config = dict(
    attn_scale=0.177,
    init_std_up=0.0157,
    init_std_down=0.0037,
)
Each number is 500 + 40 x the weight over its row's rms, rounded and kept within 0 to 999. Layers, rows and columns count from 0. Numbers have three digits each. The size before them is the row's rms in percent of the matrix's.

# up: layer 5 MLP up, 3840x640, rms 0.0535, rows 2172-2209, columns 400-479
# down: layer 5 MLP down (transposed), 3840x640, rms 0.106, rows 2172-2209, columns 400-479
up2172 087:532495527470448500548514490544471536435515479535508493548520502543625521528484500514458461488500470595554555549536460521568478479565527533527555558451525506459549515439546480524509532503503466479468474557443548478544441459474504464450470500
down2172 091:580533479506505509538504467523473500482497499458512511486465468528537529467453527460526455556496538488470575433491548496511463467564591472509509503480502481520510519547437492563451492502574489534478502482563465485429508459505459550472544538
up2173 096:477578508480474538530478541469540498563425457525503459501449521471508518495458511567472532503501440458525499545566506471506444501535488563515506503408501539538491490482487434504508509481506494592530481519538490432442450543463526553525510531
down2173 097:533527462503501489570521549570538570549502488509461506457513523566457528505466499563551367418501514496575505511546461506467566516454546585525531573522489530466521497495566499505505489503498544490450494500472478481532428483436483561503531504
up2174 098:562523506533439581528567505457508512433443488536500454497523488531512494492486474521479566504485488486474481543534457507486541543470494462520479472483517475535477505497506527487464521474531542457500526479518511472371468387464510497520501531
down2174 095:453497444413535507464478505482532521498516435542507471473515469532490477498458492549486482470481526563518498464512498432491504438450452528556530485468510577515489433548503450457501530438491510473464465520528555492505499542503516522541554558
up2175 101:468535522506510503423500486460500462502442506490494517537578526481575483536524481496575540459449539551457531492490471589461524574568531536570457464481477539481550579495479443485549469483522428486545436515489551498549477477489515466531462524
down2175 103:474495510564576395507446457450495558531470466519457587570492488478499485524531480526434534472498472515489469452468483440530502584471484509428539501475519514462530524583440472421425478498516516394580471524583513487472512513531503459548497483
up2176 105:520495517499509497451492491530456540495567505529536480532495469487492536475480419498488434493476612474506464447520452484482469471500471484496515462585510428516464465510505478486506546474534480506502510543538549450513532513451499504526528547
down2176 107:480501432460569521444463569448539494518490455502484461452429493583560470486528474527386559553455514380544457487388501461498520490497443470517587462524446535486439455533494489539449516571520420521437537449536537524516446453487484520537475480
up2177 095:468473514365477532503444445502508479518449478463435533494454487516505489514573543475443519529539483424474569489451481468502484507559491537439547459485513497535499572476424441568491470464497480495444435519496456453436553488522517518456464495
down2177 099:491572508513532478596501522541595433485485485490486524544530464497426499505462397411459473511473457491443451500461494512472506460463511483524426491493472491510479543501534543478481532455458523549494491541465468443530506473471474425504488520
up2178 088:451488524484494454481534497481537484454464523506481549452530501493485557447503544536495563577415509473518416497475513510514523489540532482520504440436420498496506433488443569519447497460452482517401535479536538504471522531487505495482560450
down2178 096:557553493495473477490469548443490433546533544452490554452561456484449418530485464387491478477537508465468591491604484444519559492536534493546519536497485497451481506523483529502519468519495552418503492595470480538477468504492456523465489459
up2179 091:458600442498522481530438540512516446470535484517524491540574461588549462496531492486478513457474508554474442527525451527541517536411520489529477536531449508444560553500408478502466481480517508413505499470488520478496521503523510507488443467
down2179 091:489494507455468495460591429532538539515510438496496465506506512414432484479486554511481516521453500516479500517485545454484516559539488503442539508513501454531570442409463525381450495475515544576516454479496551521469534525498547462446454566
up2180 106:503509566481526525422548483482476447456522490437510528468475591530542489541521573479448593523538531479579465532523539508550464527464512471459463499548599478527539469527552483501541515548488522512481524492457481438492477525536523488533504467
down2180 109:493508489492544554514465490456579491528435528496523624485518420488494473581470501532484496507517447465556494483510509576513454515452501479531502606515506413499513505590453443444541472554450471502458582502549431425521543464429419501593458498
up2181 099:524531477440477436507432509486512430429455514505544495496489500532484533517490546525492500489529500433457461505510534463579507547524473527497533518443496446478489495479491417478524517489568481514526516526477528435485472539458506532472487486
down2181 102:580526515524487456487543428461507510504575556438559517460498508528538552437506470494413501510468491546520567495450490515536563516438529501455454502577478500526420520565528526525484514525431477481450524467510492526491525545393553460491499443
up2182 096:434522485472527472528617495473532465441529466520492575475501533442459484498529531460532464584456510460501524489511506551535541504467466586473521535563463517476473515552478561472520526468513548552520454511512500453501440528480573601509488540
down2182 095:482548480513491497466527492472546476464573535521543460580478460545504504483536498546498527539523461469552503485472540458456463457445469492453514453488456586527490466552510516494442482502468578508474504500472472467538547571551480384499492520
up2183 099:490471475439511524481517497418544504502524552464528466498491479452488528505565428467566476588498458462511458516557495472461540491471505447586461485451519462484464472465471519500403562545464516523471540489480515514469515542486506524492513538
down2183 103:517534551468545527474554452512487484509494498487508494490494452496450443433485471491549571493501545561525609457476480467505483472502542461443525496497521514491550544449573465522519441508480486569509516488522428529515520476512483478438548501
up2184 100:482529490571501532534516521506494438415405528552551539563479521560423488542513582528492460544497529516485580461557516524530493478525456531463495544435522492442538441552547504501453531498544624504415469529451544460555508489454569494461513547
down2184 099:570525492541491552539601429560547519528552466508476432447464537515562550529557548556498560526440471535507553576414558611514462553512512483525465516453453454522515469429522471503421486470516469457477473477475504543537469543457525544496456484
up2185 100:520489414533546525432437471469541503539458480503504474521510551497464534515430512499429539514418499536495516467528528490519537516443515528546486517529490522504550479527481510511464535457488464481470524535526512510522539465446524510598462461
down2185 098:631547551441500426513508506566517535489526544550521450518481510505433468514484525480483587494482506514485501501588561519445519447500503539478462534533498521510560517462546530395548491507498467521485503495527545474497478465460498483473402454
up2186 103:486431481517480587437466502524493466472483507475560470474486582460516533479508482511496496550482477475520543475517502545557477451505438461479531538509512571502460495502499520492557530398515464535531479483499464504443555437528470535463514518
down2186 101:497549453489467476504445495483556547447461516509531569551436572607531478449486509522444558454519498479550580429570442457482446562541470451533466483491430520510552557438507522480557433552506517443501514429515437458445506537543492464481531537
up2187 134:523487501529524485493534491535520471501526504475573572460483509488493453425484449520611471458477567539484462515541445533490453432459538505503429416508502524489476501496458543591506472493492510472514527551567479476501526491528509533416422506
down2187 133:489539508494472501473447479510497449595519556493473520491582518481529394546486506571492497563517411512445508374569483463468506472485534545536529451505539466444487497461497532510492496548471483514538480498583521505442470488543492466401497537
up2188 104:416430490538563500536550517529479484471484504494473551510511540471499420520513478480501506495484577443519545551474509435542486457488504537546527544511550477534521488464444540481545458428475453518503543580493530473589429503534520563426480394
down2188 105:460530514518484508521526587487505510452552517519480538566484493465488544416469478489477537557519496437457521471387501477482494528559573502479544513524451552471482534506496517572475486498485488555503521502423522482592495501511534500468519485
up2189 095:499503595443521514418476527457541485499483519524473490473420461498554528499501502413498422532491461484474573514459444525490428566523526449429469492499497469515471529496502480462512502531524547537521551470469472529546456496525560522505504547
down2189 093:466545489533515454446520522487442473519437571509552541461525514468528533462489482464486441524455446462466499453481489580468483449474468532514510498501523419523450502469552457572490440462483504475450540532482449472519423463524581469502475568
up2190 100:506507522464455508446524501533534477455457513495459489523488544551514549482481489519447502543533588465532476471578559465482471497557486549512504541479482468535481557441496443482572536479500437496527463499522444501511467524512515509497541462
down2190 102:482433416508435481537557487546500487508554513571481483504464500518516486544483518504562610481506531476465510517448454478451521477426543503550460563473470437592535530537441539497486527433498464498477533515519501521525499462505495526544455401
up2191 100:531437547541552529492452460470461424518433483470474490504528528478500531482492477487449474507537519475447551513470501467485445460552587446489497522422433520502441492478479492494473490515530488542453526484478458454477500506460540480459541473
down2191 104:481454502603477537451488558572559492511446527478517511544496502461489462525495540470477499526523494555463479599463511453467546486531535543520545562471440485469483575572549492540520515508545524481471525528532462453427440513417428493511520587
up2192 097:465484519528515479575497574507521435473518438526509506507465540483505463515523499547480546552539562508512437448492545442549531554504436501490487489530517479497573428497448525440529524507473491597548519547491505515539535444476511550492597504
down2192 098:479551510478490396553411539464461538495464531541555585487460473501501511478495530422472526483443551521467566495521483467536435494497459543560439569496477519504486552474521566479435529509482512498422495535448551521512526528500519562481544409
up2193 100:509474464531523514472540496492456524468519568495495510472466555488496509485497550560416576482539562401483462508547501533514491485490538511521477516520444564501422511522539504600417554515417438458471495513553498514501493453544513490469475434
down2193 097:556486490602474579554520450508450495505470517500521526460481478558493528451454530514525547497488453522462506425515541498518527489497577516427421496472529503443539539469473529516473517401493438560456538533517550501482614465483568563528541509
up2194 087:567508499476485444474524536524495408533545514426493536538498532482524515464464467520474603456574489472498477481523477492569577582498445466549500465514541541577511534437463438533555511525473616504504499530569535490420582518467489516534506560
down2194 095:565532471500486482455463505534518560435532480463551425517491543485506557502496471454438480509495524419526537543486504500557502525499495459480499548447466536460541500535558538476435478500513529561486598409458509460453467487542481466567478460
up2195 096:522419507530512465440459538511590511518452460473471477474522529453432455496457522471438507475521463500518479532560424465458452509516529466439402472498521478465465467416538445452462511534429505474485515517583503462540486505486522562459476483
down2195 099:504449473521444459512521553457477443480468497511500452462498454522487569512421468487462528476497563506499578551559504498504492536519498558528426452561503462530475392559506566529475461436526560548458461485465436464542474513510369512464491503
up2196 096:530498457437502487534442531428519422496470530468476505443509493461475546490464382487508450514553471464471501506473475524532512552456450465511535500449515551539424498522431566517448506475489493558481550414532527467582501494497517466443503555
down2196 094:540470558459569549452447464560423465486516526481468427505510563470549482509588536469513446507449502445503413478521517601505545585495509568497497487518472547517457494465470498491530595430468501490468570552556555503440500512531476495472577482
up2197 101:541487488556498489451477526496448428521544503448551456563556458497502532488441496466575529477453564547506484455536481502462464515456525518494540516454544524452536513450541468533498499514515521468512451564523496471463535538553509539474498449
down2197 100:554547493463556528587463514496448481472549484518434519470505483449509477492472503560510483547524508559393521463469559499555438525402532536433470499500568461506473536446510508530463491489538464516543520425457540455563528437549482457461459485
up2198 107:452482530453491569488447514531505455453561593556464521509521554476500493546526432545551455479501497550524528465591493504552530496401468511506496447405527493535536538490518596512422576456465457459527494591481496439538555492436475515503513508
down2198 097:539421495568566475488563548516491521434479530506520518486469479481551449468552373519446506490511445568514491414487539466503480472486453521470524465484478522472563577471502480489455544468563523508436428476509586491453520486526478556483437492
up2199 093:550508540528483533420531501512520501456529496511512542497475473485434443482473436526499513503492448524493497505490545473621579437498492470446565561531510462517520463472443515526431466455442513510562546526492561541533458481547569523526476565
down2199 095:476525513484488464533583485528513504485490488465517560471510553528515482532528456491492547474450464476467473547530424457548571466578530528488498463500465477470537538481496516514509502549491475531576458474458493524508508534500497479429451516
up2200 097:474481520487523533579540504518561517552484544487515542508548535424551454513513525537454510461517420502465493444545511503567508522427514487456559483517496528394477544493508512449462496506470581516458498514500534526543483500471567539557469474
down2200 094:518479512479501481408522422492553456501565566536394463550438526570486508519547524494499487517571525460533468483409546473590531458403546486508488474523534549489574501522529441483530513468573484475485479476491547514527537468486522511533518433
up2201 097:504528570564447427514530405464464452555477480573555509453474501478492455538512526451505535504471458490496490510392436491466403539491500479471497562508493547448503487472487539471463511508527491495532500530473537526492480527550517543494476531
down2201 098:500502571552510520497546513531499464491503545438474524508508493453480453542531498458540500467486543589520488508533498518437502611522497461455383464441492464479456432476494506459487400526488435470440491518432492533516493507484472529588474536
up2202 105:474548524509539589446581525423411503506472454471498563533519457469547450447506487516463461514474465510543506521510466559568475479453554499506453527468495464617555511495529513547474479480438556486429511553457535501529527408459520544507488545
down2202 105:488599450520478580477462539530557461505518468486469531545537479506544484443481486539499432479420492553459556512517471534528479454461447545484503453460500482558531485521518518511486502593508499506478474493397499512494493544539507456450494459
up2203 096:484481550517555468552543477418465526526556424476550471474406524545487473415548452346441481553570521525489476457488444492528491550566491455568493479471508460543475513535463505466508536477430594481404493448549554498545472507509395505551539485
down2203 095:621572452503453450436477464425489493514506515394480524411492502391456523564508547541558543493528499455448464480495494514525468459396465504511513476507436548474521493511478506503458517535497493474567484473418437534540540523516527490549490533
up2204 100:500428500514495576462506469499543507468478521559486515446534499530480446523528507443532442511520480491562491476474574525476438500527545476433538529440491513469434463472476510532503543439499467486531484482472425431481468476473543486514561538
down2204 093:542553542445447377507506551447505452504482507516499508499514485410495504499491501547492505588516481567487504534565511593470541539474466491477469417586505492455526537546452461472549476530549471521535557448448487472489438538508503527559504502
up2205 105:527485520508502518557486559556405474440468532512591451461501473546593508526482486522522473489520531503523485525531516575435524524462531500521593439508503534495588521484467503541530467482461542430503475477511511540557466549519479476478537570
down2205 102:500536549512481554525490462497468550584509573464533483477490480551516505451510536472460374554510489526538558513492529516537571534528507442512500429487529514541492555550549498492477528539432533515506562484493459452529494491520509477559445508
up2206 095:518452473534450451434486514526439463471483480543443432494500539521563513553537509469554467489453505428597449490472531547549541517472488497479534470512569489492470545518509501552526450457501476506574516526520472514509483543493515510509581551
down2206 094:509461450503440550523506454528442517462492502499488519535444499560478496520523499506519531457461419558476500460453474544431465513499487455510566503572500520523497506559496488465500554526394494443566548535532427532520476395568426559513501466
up2207 093:489511542474506503484474435476462475453503507530431385495510475524537535489458485467485559502532547522503464473584528521506428517468600558529455457559547490489479572418462516526544497512526439469488469516504505460487525540545562413496444497
down2207 095:480483506504545485541540472544445506515570543470472476491484562544558486457545481427458495469528454472511504488484483553495582517440535490503513558536495542528433510469424471472475508453437465495441528502511494440467493528509509541519501501
up2208 102:539495464476509508498445547524520548437468443484498557446531493447523537570534489508511549508454456533460493522536522506476486531464430497504493456479512472477488542546529460503560422496462519516467625514507509510508537490462522431475533509
down2208 101:505597502506525502520555421540568521532478529500512432542488460494594546496511515477506445504524492542509501540495488458470501441521501610487458442501455524526511495540506548474489508438501534423441513492481496477532453563495457524388488507
up2209 096:520454488456494564517561546432531477501495555458496461548508507496471483507501521534468498401572459523516541550438479425541520459515530421502527495550496478494510455474561492484447570527563482512558489526444493559502494518574437466415532476
down2209 094:518558506543526542418495562480538503513503494520480536518534436503508547483503530560556510455511521427436480485513546496533573475564508544484446502503461455424551407536481474519462569466486512461470474397531490463547493450533547546528519507